Weights of a small transformer language model: MLP 256 squared ReLU, learned residual scales.
Each number is 500 + 50 x the weight over the matrix's rms, rounded and kept within 0 to 999. Layers, rows and columns count from 0. Numbers have three digits each.

# layer 15 MLP up, 256x64, rms 0.235, rows 54-160, columns 0-63
568438504496424407524521509399464528479443466497550550500449445500474486514446550455551429441552519557565502452563449523495547516582431503478545441559517566496512506568398410439522447510570470
542529504526538530550456503456432464431538555525481505550575540504550510549598573489471485518494553470563455500570518481547457537500509439502516515535541409483475514573528483516420527517474545
375402547477513458457473512469500517471558492434483475468547561594488535544454447562466561544505573377419490450491500406514424455457477445502532547513464486574490517447483419438489482462514498
536500490614564501571482580518405438445438443503546454555502453565465548506440522415631414573542544611592511470507443434598490481560510464566513425459509469565414496481547496559472505480448593
399480578487543468504470476563546548479621485393531432554484526462439503517559494511504466572550486509415562560499458545546445504543454518593448570471527646519437534600537496477566491454494514
432495311513485490405551567492521478503528468481514504528462509489435525494465426497508461529498484545530516477514466557514523458459477445527420522507461532582483503452514481467534489429506461
521508451489400432520553503380461480599567493524444543501492566498481503531477535529476566466420581466528483599452547558479554400505531526421545540500488478563524472501484474529483475491451466
449509490441489561585478540411433466602432545493544464511603424473528450516500511520481511482553501490558470577529429591438511507440581598474462506523516553476477579486543509403531537542543422
520499442597526562522623525474557475484495447412579418356472440464442571596467518502558520489537541514585594534491463525505441430477527516432594420473505447498553493469396497406543584471553516
431462503468519535534492556432421506585458428544538575555453439546433498498438444547562632502448529471548601568484444449521489458509574483443584450439570566396506530508435484610640512477553544
582541558364498561489545471392487562383560535373536399544512525555455491490484434499545456596567485610424504508540493363428517524415483508559514484532589510544458572399380538503482543431415523
432509452524505481527536462485451517439511487524419577479533519488435579603525534453603551433453444460513504541532527542549425476461497532510548444513488528558510480507506458497414412354454546
544551562537464546430455417476500526473459448577564492417504376525410497498469453453475495516525620414517513574526463521540446553520435510530446530634522463554372508480520443552562436414577476
515488585496477469498561386440428441549410449437529538425445500464490575491544560515658470491591612473460547513585516559443511576527432525362577592524368516627347490569534495494450488470584465
530472483619472470448445504460514517418546487478504501582428469392534471592499540512503417468573593623438530478546564634555482522465477438480492562431585566523485412498521473526437489463526413
480428527452487534448554480420511438462541486474480512524505485448481485511562468556523614486423527544548510474424510607537485370514532448502521502560487451485462468522519472544490533602453546
470527504457418445461423492493542564465499516457496494473464483546504582541436386505512537562504478513558416559514513474501423443491508545510532528501460522376557564474536422469515470505502544
561450496560449517460500583510579488488535591506536553481467466510449470513561452541446478571400525452502515489559554502586481536534504555402534545514503554519472556480611443486531569513443477
542514429420536428443416509528508458549528461554538447548497571545460546521541455591445515481573463520512428540521509599608553414435471524435579515536568591449474462502446453497503400605432541
501466515544496533470457471380515571482540481535435530385464528530413516464562411535455554483506498587632596519515409564484533490601486463569554592445600486414518591534504462541471498557567409
484549486475595480486418461450555493578566437513536488413553499445470332499473461616505555531461495502449545562552481527555457521460512481482591561544465521469445538412511456556485428529566469
502524536468446432563482469390456428504430538469501573592481474468434517498465480484413523508455449605556487471523586499515527454483561469442500511497467447525434470487558441481501490448607538
572570473465506501563472511458458470515553504523574488451461406509545550489499419533436502490525430549492544476486428537521604387573567429469501463500493457493467561578570499542509512551423443
496490458475613475510461464448529588506456349436529504492436509518539567469471494570476455535546493474486600483485439476490504449539470502544536469404454484418495521519428545561514452545621543
544538535463465471497471445473449402534405450572511525547468511436515550517495568525475635514475522510619444589545492439507485545484389574563547460558468504524496466545523566543397517507526431
513472443475574502516480428413525533449523538510501590479459602509496540517569594532477503567554484546483507602594466595389402552560417474458476462530494547555438484465520496558409496524584439
540515560384426569495500467515470463436443433489506462528523524463386467594432557437506587580457536574574409582538544555587478505484517494533491519485486437476408515478516566618486522579481474
511469546539532519481537515468511493550547568478521519452478538553485508506556543507410490481415413595439416397490495564474528511472477444520542441499560419479522416551352452457509581484443494
412564523517554459483441432441517491510572534489474495491529567454519630439525550549511507503384481560491491488442428521459445546528461436480526559478519480543520506520497404432554501408472502
383509579439447506507518557549582381508499399421492535490488472423468455453518511558511458435491407510430495509508494460525542535487531552480573565489496485513460508541477432401342415366540511
461458484498414490519427537499409555567513457498487511476531566567519439486529449514497597540537546562512546572548511488420450573520564469414567502402522547502486554552531508494501394537476520
581497462562563603514411384475500521515493667441507441536480459430461475549505492543526434541518472462440478507444450578520470500480588523488473458482536594403469463523458540533493532502521471
480551523492492449522439518483415460493404373480474496483489409573424568448518507504475457505560515507561531558439582484499462466455456606537556431489502456435462494582533592519425445535575544
511605439506549436550446531420539508523497554483446551472530424493488566553468440503444455419475485508521484526486432553537544407494475469498568455505466535455453487452475538516518453499444622
427484436401412522472488494549485473583626587524494490443432564478429487518602582500545499474568517476510521500468474524463472461559585470511494406474465488467490441594519434480473532579471464
519505464445439439517551484476517548560515450473557588505552484419515503496474511571524543483506598528560501517541450554496473508451458432542502554524457476479439578499558514492545456496505510
444506499450451454488505391477528440455524523570466510463449522473447388490558479449467423541508509492494554431532465482512566557541501483402453505507675447486462568521491541564482549492451469
490501553401480434532555419506450538464474506412502482553404553531514406576480455461536476520527538521587550547551527543524446490480541506492550469566496518470555525571477546471569496499468549
484563461522544458527579614424409510459522517517604497516501465483449509545537432587551512513468503504490536449511592466460415411501563522456531528474531536548408453552498508460631382421451557
555467500478512473539538529435536556511449541424543549501452552520524483433430601574553462431520551522594431468505496534514556515511466473529463470432528526543418535484404550380567514401572536
471582546513503534518477491419546486567541527459472488495502547452531452530463521546537540491441473490444543500519486518504477575518478508512503500468522444582417626507526571594484419533609511
480432535462436614520631501526548434513482512560528531541568482500458415538470438466504432534496449514514502467512425462438451385414436481495468391454517465440508534547444361476473515533483477
528433525497603542471528482523454481429505547554484506455482541495524440542501462468480469474491545492481456553527516511523511400427504505436574470451410445491400560526468505582441469593430460
426523463567593486537599553431490547558447522514607504516487413461413496475491546452499535521575529562555555519574471499498406472479519491551453425379601460503460551476530559496522472502451496
442427446493485435419436527512564515485456501574469479499437521472467537548502475479387495520483528423575467528515443434440421519497410465465548515454551488456486450490528594497437489423491526
562530465411466465408542478493527507462597455465569495527518461404489489578473498576499469494534450464465508458544448480509556488509449562577520550483529514529438476479506521483453514529511487
451539547467521509470511524486455493496558551514510448529484470479466521401445518441504463445524596529470489568493544504510503606535481598517531473491536511426422468527493477563492431508469494
466545507482488502527500453440580607539635469477495523543596504549471512582504518491494441531621495569473538520457455616564429525468417460488476462437522460535475500494583535521452527568498543
385517428438548443421422458396537517500522410463574505503443489513525515477499482492482522555439475418569453363519455457473470539527582506453403467450529423504534489542519429450507515468490434
504435469468453428434471501509476499478496448520483475506378415565547505535520574442594492542520499370514544493542547497400424555456579519507487558500524439510429504474472495460446471468548492
538487550486548390476465484410479452472406494413498506511515477524516517544359594607461505589562466493477482524489530478497434501501586513516474427533457449447498536541492602463496486536495535
491497479522553519522492552448444365452547450502462509439506579416463498574551478539480435501505511570493488596494472563480441442575585389518513483490467586448505584489485587484496547506426608
442464521457492459412413492484452540561601464452541421488438455553536502480538486466502550574520421603535473470508560537519437533430543500519452524454525433486516451525501450541422519469611512
458434494519454552471526455427414459451489579519573604469471527632418490531550461531539545507438538484421386452483557508457483547498549381540453439517485500402401418553526505572566448485460537
510464626541454527562533521470610480573514498523462487364628439516433451507597515522480479608521540502567482545514508431543524533449500467460563487495547521421505514476458569433446571470516469
458533453536550540514481547475473449404470408538522444489465497532364424531551506502505511568510600511464538594451424476459460446405510555536455506442454485437499624556479502574496507545513513
449529494522566447550399526420363453553437494513505509448563453511474463506607331479413486492581601504548487503471500572516432472447497546510530462460475477462541458561456500465527549420451505
541513495510643466578454470406444543411621567473505543559548469577557491570537548481518490493598503498542500510547498471412529479552537593464495485478593514485463485483484530486443596475595491
524515475439505508520425503474540527518538576524556509478481494535531512484499557448480483505522499515453487545509487502455508466522457582468559570550465506440481485526520465526469529604461475
487389523491442572578398486446487440406466548526506495546481469456422438549480425430560438408490464432544518520595607542506612468451582525482578557525639527503398555534538544497441497535447424
480474523485505526452541452552468528488413460573626448442524482492436472451539482521582427518481542433461497564428527484478551530471493502509463500441536524540458411542479550491480511414479571
498536480532530494413457501501475515515575542444500469486496567616485471503494533532556483546522531452503425444500493530560454490591461500565449604512584485530476468492537499368599515505499518
497497458545540566499424519566476421458457485474436550527453476520495445514556473456503454448568522492540478520489517602562563541360447494491495563415550422579458535577531461459469561408473464
525540516426515517482423522483442571587490567428517549429440474449489559527460501447503508508497496543499509534490534551471402495410505382484449398450541481495468586567463594434446474530505457
531507389453548499490502484472480498500451483482597503503497411585399516515503494617497517497584470485472518523447439524475418478531391435488509530541562587515466419617432497528520422439420476
447526458599443447471477609533475512525518462588468491498431453512475492641509524502471458495546508391451509424496471472526506477559511592542575543501650510535441446599526451597519466520533478
546450440445421553504558494601489471515518458504485385533495506555498532584490430468532429532471533500522518553496474508459566497566472483495506552504523563577516467480475446518515567428371458
448431453436477558532496467460548457532490439454517497462500546519413540449500469565559483573617539499410521614574536616509524547547481487346523455465513388567483485529542547575510499512473612
488391506528498544458481467451499505512538514535394510590528509427440448585531450447541463568567476528464452452477431560521495482549530524550576510476500537525476561475464500421498564514552495
492489526581483534458509455562459509516503492594550550476444481463514517504589481559551494570435443507488472562587615483472504561506517542438570524442495566476405615586626465465604457453481414
488570485465539505521554488469443493494534504544472509373566530532464430552558570456495514513439562527529507468488514470535526447493513459465567576500493504563474491468431510447567509432478555
440522549458499489530592443521379450505428455541495574494459439574449363492533509496459399510529527490561475494484447419452460497594466500459634550506494459470416642522537523546511504429622510
396546442500542475562496473518514485493463564560514397493472474559522490552433576471495464465514578515474510488472535447452488441484474502447512471504514471547395470470479487504496471526508472
531479478542421476485482420516506484521506432487425586460484553520433486509461498415462405559469489523508544569505498510506607433501512520489602477494532555543585503581434474400552523511463493
541521514456506473492490510517454545502498494430499488504544585598495423577508499528551513531524530608556576504538456540434558523577470570514555550475503479603519479511487460425469502459480476
481546591528539508455533542453512451475525567517478366465371514555449422585544487573591504471543528617552422512463524547585419529582524527425513497463431515386495535513493517585578413545480564
527453485472434506459492532381503464474596441544563469493524460500519453520528481553503473577471505539490480516543623495545468520501524474569516499507532508495515488552587458589435424626533539
495589456470566432465517518421488480431529485545558506543516498500450452459524485463546497547619482549623539490533439484535546495458417475501512529497661593504501490515478563543526513505561430
574558501436500599520452510514524544523501520538509579534449514558470453614442555470484478539515513540453568416499481508545475523432469561461539458511503449480447493485500502511564478579454430
475499466536510419456543549479533484509427526442385468448474474591583598536446461541458518453510577480535423580470505559580465566534520469429526443460423470569454511448450417413522536442540515
553502488626553558608480465468549447538466448515457472520459517445502430517550476462462477580437510425439528481581574511506578454597514503493600502535461554401394467516474479578507483441501509
482487453451491467547447472511571508460517546541552390489471479507499651574406494451492482529543520537500481563468520509433528453523471536538489538578550535463482522511476537445422532570474566
491501555534520569457408466495437505474597571508427487449507542588570481444588475505578471527554432471518422531535492413501478439470541509483547539431534509418497551472502516505465517443595508
558507475533527541589510529475457514482496461504496487552517464512432535587564542476491468518524606501460510527493437581519451533511490386463516473464461512450507608450454466493503604493576405
514521558480530478452546505542563443547496406465528528424430447447457419568444492432534482450491447461514557571496475530440519562517457426450541454534543431479537485518541535511480498542455440
491577519483481534568483375568468477498586447516511541497457529542464575546562445549536506496545519489457450525463465487591480436549606493506493544540425508458500521431520564557482536498472494
459500479425587459486455518450452428522526522471506526453484502439506563490480485455546548466502535413492562516559411433479439535508524526489527499488451518478444473463415442455475420447535545
539532515488490498439557515452528518515559494539489478579502502523435487558495564478512502486531524488549587488568465556587320486458493608587466492389461553467487473504426505561404488516490540
510538511579501520489414509510437438595423560491488511466465417530475476500402470460416428598441506432495544417544555471522456537427514466437493525511480511466426497476435524537480505494522522
523532545457502454487438518472577487560511495406487436401453471489553445464424444509451486614507440480523470537505479502582414419475556530474454498526507568474509481516566576605572506477465471
549440496450463501406456539524550448544553490528467511552449547477444422600516606508481471535480500543528560472594443466586479424410514498591518519473456654507462431486423573508465475532422583
603540457494422369484535457454550473535488567414497538560456460479444492514385569498472520489482508572547440550503444476524557599521438466473537492542522482483467571529444509444520535551428438
507553526521473556374415467517556435532534511570515516534493592575437509480535469547566496550366607490427550471541538539462493523546507522488588522563578526422429561523459452431584509539565446
436415497551504475537450571445413495479553551504484408458473516533462346530421449498528443572490524548492550507541511577499532574613484490524525473507494531415550505520522574458512531511538437
481568491440516554526455631518605431563517510489559573514533509460414470472593532601522461457422523539472489548528440562466410515457492520514476459461504455507466570548516461519532566422599586
507514385562483434475440602546397490474540468663438483373466495574495478551493406493574422549485561535480510524477544502454562417502493488528510512330553499510476442506542585486529530497497518
480515502556495544487449573568531525376550459462540414570437455589480469467458506558513499508473572477490537476478493523552531433396410527500572472478520430482440531545507362488544483460450455
487548419509543492474468468452463444445552442482532529521629490493469578487423506517494495498468495552539353549513472586496512523507510463463437539598449531483434511541385505536435520459526511
570490483504409539445467584525433526540534572587541526522503419544536542520418514539517468570455460498464546477611580555445476552573440538568576479526495521490465486629535531445501502474393487
556469503528478459459538579533492476516471459531537532581549471549487541483505576470505430492516611618504437493563523488503583552462426474576556506448497432415426484498476475554551511499469514
424430494577444614483501530557602417523504478530580481508502424631528514495458516388585512588499436478493537527552388459432528456456508546443505607425433435555467486490542511441514554419536476
507475539525485537465479477514575468560439530445530494534402539512467476551519446527529455453491599590470578450487563526525455471484427429517479443582546479471494455498384483500526535456484512
504547562412511545482602514501532463466503390530424493457507570417491550515538586551543412513400438479444519593486408501462482588431489490489545522592482551464467390562425535492416456360478499
473544577490464548501480498441555510523536447502462561518554538454573556533512613511449534504485554484543544554472524511477501532581479550509574536448546504444448549482521501569497534524573491
606498532505578502459472590466438484494512432510515501370413527458396443523526580533396434489481478472500599484516492495595553490381571500513575441506525529537505582434473453484575506499468438
558477443406427568569538533496528432483518541489519520535530502485468467536464490551530431478496526527445475578485513526446563454507480545573515557505461460532518516536467545494390489509387508
550542612548512597526549493468475412448555474458556490518603449524530506503602493458527494435548510460543429595520510522505443494524428497506418491540529459465455462571565483486517462501464507
# layer 15 MLP down (transposed), 256x64, rms 0.0778, rows 54-160, columns 0-63
493442480580437553502438501544603421499506501446508442456541490557520447480531500471552553515510457451475451448465450466447432553486564470515533486450500468481493524408586488570522561460453576
512436574543491399543437484558501538537487406448479523524614492497507451526524597573494426467421525530546460530458543489500498546508465519492588523460488436390481482434498487424532455584546522
554641575491526482551467503550438481525488545476558541538570523517494463530541435460556442503435483594514436470525602584465452477513536524462426421488497543526437506465481502469440430514461457
477534522536555480568448513561450486524497494453518516571495638445482506451464416498524473523489445560539489587468441508453516553491590535497445462540520517507457452501637420459423443495498577
573464563520550553425391544399475519509601585479526417420432567569536472539654489459510536494600451407624626524480560563527439525520462568650540522437500645398390524553475483529460526468399479
512560688434550517615449432560429488447504552543488528500436563542562405473531589444547531477638586458567506557534591465451491554527471602545537429474503462458599473581482541401450447463482538
459501517457512562479506477544519529529468493426490513490470532503450476492554442547501474574512483470563527425438511500538468583503495555461466429545514625501595579450502483492517564558518462
482509543529444590500468547448512433446592390533511503466600489513599522427526523470517549528516438516500472434463513524488482494486424443475533429499521452546537540540433466597487481518496566
501502475565430559482476456514542437548455467471451467474562487506598439517480552541482500523567554475552524526455490487475509495502487506475458535537495651486541527516452493540461614552578441
484363544473407480402515560447616542367496538433457432533528463438505496475464513591477517427390461623488571438579423542447408533538508549431479473558506474538559477440443443531416417546457579
571470427501372539486599540484568614386488492671356515353459445461508577492512608482558424476528513546448508479620455474446519586384555544481590367345561562571651596490304445502555501419481451
505516474527472510458531548500588527546422415500544488544524477449502521428552503559471491638550524533387517450465477514422536567532491458500494558527505526459524566480516429519515511558500516
458513498539453532488422503486462538507416509494490451514390561458503471467487543514496514555427517499535499465442511534509464527595482525494493522504554492556405535497518576534538498540531454
497543493497244612388560515604568498527531504462506573531556513419525562462528549503453442494565525508442497556577550530545486493525491583430574499396490427531520441542522543455504434499404595
497469505457489449539470597578429465562481452457464518481450461584477578520596482528494487507490496529508491559502467515429441528537479495541479501440508470486366517538514439537519558453518409
465539513509515540561508459541441518520397513524542517543537528601385513389496537579481472640581508474511603567530469500571529533461519441518525496510453470456604604436511534423604525493527492
476501433567485595486564445512431445454505536479467502494461479468451485479457604557494486594488524528470396499480460560561548500497396520558541552504557515563582485527475487546488505464547460
514505439482445586523401499513425555521474491668414463474504529506498602467544495477599476522550528543469540567525484601463508544498496514593559462498497570451614554558527443525534481489552567
476566499550562500515501563635490453474519512469480487525463497431595451509569483548556429467477472584446540483557489577494522448487438537452472449579489546439501499530503466573540494521513504
567488560553453419526441451497518447493510440481490503515473562548486526495499541536580582513493582420467502466548533464440554513502534416428502505449518491492565563671430479560553454492473448
482545481583461439506524474522548523542501533490576590513435554508518537439596534528569546482481439453527543536449371535449636592379522595479387472416499474551532510470460436551592501491492464
578445456526482544572440385436484523461572462431549471455480504536470513493446482558509432463471515470404573507494480486429445487469489481495537485479506529545428568485517532464541486560554527
550580557492498484538482529516449553484588512534489512516536556463494455509508603499455470512472449496533495454519528528452462520530472519445446445586468425462502532495568507480489516541450561
479591431462499496485496440501525475510517479396561512472523452577554501447419482488423451550503519497466498560601413375422619496524505617563520509537478490477512538531477492495488506471490520
529490544535423449534527427533453466489572485469555520438549414458451499518460481491477472502439524497499408545529434555516544429495520500454533515414544454479504505524535509421477552556475495
607464469474510567446561535492512510603445517519506550491592418564498513458409578465432473440513442487457422534479563544449561483499505528545455469528513463500473534467536486485500415454570495
550528528470501452523437464504486472474551472463532552430566475527491541556570588391521559510529484475499423515503438494423475511526422535480591438483496443458464457420520514487483464522553483
414517494485514490485495432480532483469432460495461495522509501563541513531563543516564522565558431463514459477540414475515521470527433471420523507560419465458508452591553502464445530537564486
537494543498414537500611558482482449514478467480506535492488471534532506533502466497507460516615524419567466553485517457596578345457546572459532494498487517529611541455507556561455539499518461
557549503533565491525468555528460510481471527439494419466515537450476518469464544466521486471479458494399505648454546517564515541423496480498421471441575417457556495574518431449444389487481550
480559482379555540501519470518572502476533540485453493547566419436502570487437511500501454440447424545426380425451462548553493434523502493570434418587484490514521423450509551487460518523528466
544548457531466435578562510547520513536406495629543440498514455490475515513606553470567470520560608555531439509417542497488545526498547508465530472442511479457586414517488602532447517471535452
536600620489517566610503494423453558577510509318463487515564452507509507501437540478372527447463483553512354489485517541470505466440516500465445430582416517547446520545487425483604546496465519
482517389586462545481582512488451519528503440435495470519523566548527457525522514518499499558524546454479550465531546480513500505551520452546577501531450473449577532555468555540491469543465479
518510501487484441373534484535521522503453492490465438458484509476525469548431448552495462488524436454492492486507548505483535518455509492439480490585521512511433495572555552469518529416472518
549563506474541506455608469603509448504506585532468546472545482584546489553483522548517486528549515540445477514595577523410537562562558492613480578662563510470449515469557508465495564476472482
529546519448487486491545539488497536474437496433498513555511499517521472484485523517483505529548500480446570516519497542564515575500431506422473498559478526584535523491495491499499502504502452
474439467513458520442518516447436510594501541455475478466531438525534459377427494532575432508472547473499476563500533504456554471498528400621480539532499459520446515558488503521489506426628491
463476546488520507624572555610399453489450462554479518493478495519530555504435499523532460396485417454463566447441582487531497407470524499509501450513464496483540451528598464536563499494545472
508422447454455504540516486561510492471520530598495465526414514438473495534450549435582454491578465495483495520502526564533512463536534519483391469525587501415400512510530564501508503553464592
446457399538501460446477486461440557483485507541481417469531526584617450482470506415490449510469447483543509557430435480501600518464488542497522571579444489575571519520502563469466452516482538
496517458490535473524483516430479486506479570538431547469490557430461566531540501541466483503459576531446456487511536494559548509518464507569527579552470502541523505464527541567505481477449429
583456449540537545504526523483497544493488503450520532538479508477513504500511493465495488575499566434447516522461478426510488522530507501540480481451452481558538544579464440483451480497462505
441575507486454527522495486534472575438484489485551485525447510521453519478534540553510485472490512518574514559472410457511528447488529546555570483527455505515471478506531513618458522540556463
435444446504509502491515441487527447428552441643599546516658480424489544482489402514551504456551528540461498461552523559535546446465533491460474511504477510531552528523481481535587478512507474
514399435520545465515454578549554561546455498603428515543446580492543457489498458494550565423522459584523465485545523491512539612616511552360499439473546487494490510547521423498504464541476462
586537464605492447507409594450420576516438502499467467538466565439481490563445501488451547577400486541508566552507438520444478479432621588418490500466560514456452508455578578428514517446501440
537481519508494527449528480407468526535557513625470429511783477531495487451390472490558463457479529574531596405507593491576477518504516558481519417620478524555551483527533353461469449564435480
630518489570558652531509553528494446544504499501527486468516478445452461507507463481512570585511536567512471459397480462513546423459548467463549472504446572480502526424501509409505553466441522
515462428532441499512463499502479436499546465670612515506540427490477467506626572613499520453427486383512474511447564546511493464471460484509510414431463531594462582518469487517552497464409539
448487511478496517581526536503456505483535517445519516515550472473430531507609578450539526446554561495501504523483514474484428551452465463514503501518479528467458462463519492459537509451503574
466518550509543486506608609570606572532498548538387551524443485450463560536516610515440448589493460420471418429435556442613564393532447388480520608567519554551496601471410431563556532511426459
579566521515500621536598548513536503514500437534445554507479460450437474512475468598453639511483509508474480588491430488517507573591416550411533531564549600564562458579536501452600496465446570
511429533538528528443552576536476484539566502517492547465470559576454489497524474604469538552544478533541479522569595469493484453515495479563522477490470544510388459515528454510540470528489445
448505512529435509524403506490542412459529525654490485470515550499525479518525458482523520471596614556474526500470478496554487389521490446551434523480504409465534495484578532553523504601435468
511439463577505371521478479473516495415514430503559471495417561435568458459566512532532474574577538476434586517436439588461441395481531481455522517446437584541520572571531418483506551608548431
538570582400548489544469523447515617453471509522541520489755459518472539456460499605377566476376484548569379526497511495528429570461426554555451460445517401531478544512501493455538458524462478
529530596443547474521432406632440466425573492437397495402607581541504482455557510491428421494642494369520540569489515425439478490479465583543501524419467458404486442477481517498517589421601514
538468442499540527546591561487485496518474515515507500558520573506449465514517526432463476509464447486456562448581542484428559490521534526515485503507459500421327542511466539529522526512573470
622431565450499551471515566503494592422628422472461431515575541433505434423419541379497512503602466554511569430549444379504661490493488590562505538500515497621560561487651425551586555516463414
419547515470528526545463564445432473496525525615436546478512460484525539503525576522426513509511480572511480420528501492485527469516466485503499474506467508535502531469452433550633547582540453
629561483439470475586509521497467395448481464547500485578481429477451533587429542500436455370495536578528533531555463579574607513417472484500482507512523489434455497450431609555517448604468511
498535500540528507551564501459537439448536436534506511531468452428482525471536498530538542444456549537464544602478482518489463450524487540481465480499453545478549602494528458478536481516522461
533521468460448525465439519582519531449562533486478523467413508401530541530521548505545493502520474477432563493449607499532540494481522357484550487596539498465531534581454587496468529516520499
415425461492487527427482497509391492526454447486566480519595519548465492615458587439509501377521520532475536446459421627567458479546488488482484567466541516620490607560445444491394475566575458
583470555543379461535420623518598476544451508483454580499383458543533499491465458433477538454526493478570498510420534441520583493531530546453415490471492469446447504633506555545541525558514535
480572597502529430457562530464352491517466500538490531469496526446494467454491585513405453493543584544576472514481535447418437501477513490574460468528533532497508509579500493444602391468566390
466443391464483429554622482474617452613474443512546514528487583533456458411479424587492475533546507445509486403532614555565553448630454494476554437457455561556626490534461561445463451522516572
495569540523527488434485533479543510516517452511458516462483446516542480500543530545532529479488439491494482537482484469478552484452465546528504500513430481473433459528512537457447471517453507
461495511410492591515464520456552487527554537500435502492569481541572553479478504525533453502493648603427514465376423538548482398410449508456503480545475395549742509454406491544328591514414474
502495554475465445464401511541582515470520571535539530566448425474525589441513398589518619405524482496387513477432447527554370461566468492517429486446543463390609532485575453597413498582533431
475527535573511419407509429543429594446443460630471517554516526618532433443487492564433462519549438513584419468538494554512499621514513439452606540492530428594504482557524604452474536419467538
538524488555446527516500532480510497557533559604536443528395487456564491444599426584497533527484554464512577490529532499568417480471484526510446491518466514453488564511494413486477450524557523
492501475492556456530473525466520481500512570449585512559453469510513546417556498526479539445493500419434419460513558513501411498550386486514372494463498490433479511393587545504534511550557541
496539523520492439442541518528477438508490435380551546516588444434411529525446517510430426498499570361545407435489545530391611426446538468521533595574437577556499403445479521503489441445423505
473433548590469457370502485420510551490439527530518431502511525463380535528437449526623467504477471503576507487537487501535486466559445478500480482466428542497470558575531453470463452442517486
444495472463478544537569522578552455458558504541507538577604461488492527492526520540429540569464544537421542531441490490423473533486499545512591473398390513533533467518402545447509486424544481
606508487536474492511517501469548564441442575461529535517595433454480476505426513497463507464403482564511554524540521527554457525528535451484482525604571496427535502565476536471504444504488434
554559506488497540441474560447503514467491534507552541480516550529520404536480503508531473523467475534512480422554518485512430454488538569396501439616472378481549541538504526474588489534526502
463522530534488506469502466517497528447485556450558450585439546545421469487517580433559519526531510498440515456498522459467507519510453605540482476530488465461533505459548562558487523538454404
438445465529513521526546469509518560567494478462591526491625384619567475371493370427473480526559550573526437463402513557474437406501566481503587485350581553560429494444484448433590465563586477
480476482541512491499548509579490453554547529538463475477475572492446545489502503470489494499529493517499556520449513469500520536458451539514446497484509497474481564507485518469413486551534537
595556447520545512467509382534514536469457520648459395531349526569571425453431435595590492385571456533584494408460496567514465493443470476512536483509576492450541493385421591514542392542408548
399547446530519489427529487491551491517489474446526514508567475437472468547421397553496504523517396515543473565516470488476426543530522480573519477512457451483584470435554512544497523533449516
485492552489621509538463513438600560451521507487480511495511469506532542542480522538536536574480452489429542529458481475542462528539466481492512447451583493489571510484588439462509559483605497
535502558580564457477487537592433553547526563539526546444441570422492559429510502507498496511524500532483465488456488476517540535399468524419422531505469492486513547499430471497420529556403578
511429470441511497501488488546424512492463512477497488469559522391482484469544415404465586482540500466536536457556452480517448536532520500511519507533542518534523394537433506454460446436500511
518496481464489618536531505523470502488456484609513451587478577406517522571560619502521585456513484450512564462513573446508483520539521495608506501576532495656490466458533508523479398525567476
440532451503509490552437476472480504470448533506485469481504429528526507428491546480525455588460516483523526447451561499542504504444470476436545500521557484517468465489507449617495460506566499
454494476531595523470456411529460494559505517505421493560546493512544522494475483509633516530506482541527369419444518535436378490558482486512543477540479485460546546449577496561517461470450563
485543392501512532517493524506479565493489535484471506533483579467503449535574608514549480490511461466547527529483537505552476407481492455520486464560488506562468510507536510544548505496458500
479484516559579436497551427618542448500447541418498502492593506498501488516539422483524468523540417518499548446444421476465511459587518519408419520528526541516534479527462648511417545414443546
448462435551509580577521494495481500509512435519471434462577507559437481385562528532472519537513476529467532511628521583502479513483505461525436534458543506433481467477452478570554575550550596
512467578511554568576453446447420532555545531479558510565471545444404468479501487556458462477506547394542435528527533495469535604493447462471442462527420550565570558503502546370487484438500521
506499540537572398494548504466496467520505605519415486519599469475522490482538548466497598600581493543532449469526508505434591386510475526449494511488618434480583479448500475474529549589422510
452478519452411480499464459506435544515572518487460477498538639455444533544464470534553571414472483520560462500489502432497465467553538463519458473423481539430524504475513486529528532567587557
576482470533483459541475559497471524426549373515485537610423508389575465442549475533525485473525484511473526495359436547402499430399515452460466438453410521558564476626590520466480533529534500
518431431468536513458522445481576434547449594455448536512346532511522415487462490452554493548486460517482487425493631463440449531525459435497443494503447418487473512429490478549422410476504551
486486557548596492565406432427423530563507424702509527432507474471517544418600503449452513434464487486529568606465593517510467514410559472533479486431522521490642580493521469584530496473510460
466397523565497548466520482553500540446520501402541462514629547481507446545528409602554425656430555525480461449576530493515512517590597410516521525535450577452397497536478442393546516397557505
448480539425454516476444504501392541613535477541498431528476470460562535530496510475427412593521551448473495417546518514573532479461491476433497463486418475528541494538507548439518523501501370
484506544467481475412429499557513546561467522427495535555398476525502432491556547429510511501499501504577475492544424519508428506482468568534524450559524513521494508508464469483510541524518502
530476494571506567598488486490459506476540504451546484534512571566485499565486522547551461468494491510479564494483472514486563480482543496529436542526547462478513498501533528479394444476518498
415548514488611508500479467654503535498486527397517571576630635551537465527414461561437518561516590486584568531514494495502444511559537518539561570529528443483340554549492496509507549514407520
507492542480483526498489563467525569550486564432495477537500467492561449476587494549450551586570486405458557494465499534536508499512478543484479490516493410447542501505491524534483493501474446
518462549519452604472574553440499603455520480469466405423497511474426489417496440538487495521470494514521563444521409503565475617478533474471476552583600549514664627554446495473512462501548559
536417472420407473433414521562520466613476492506466533510618504416558408481518555544480508488513483514553522503514553506474498462607435497456501446404544466540440502519452484488510531571547476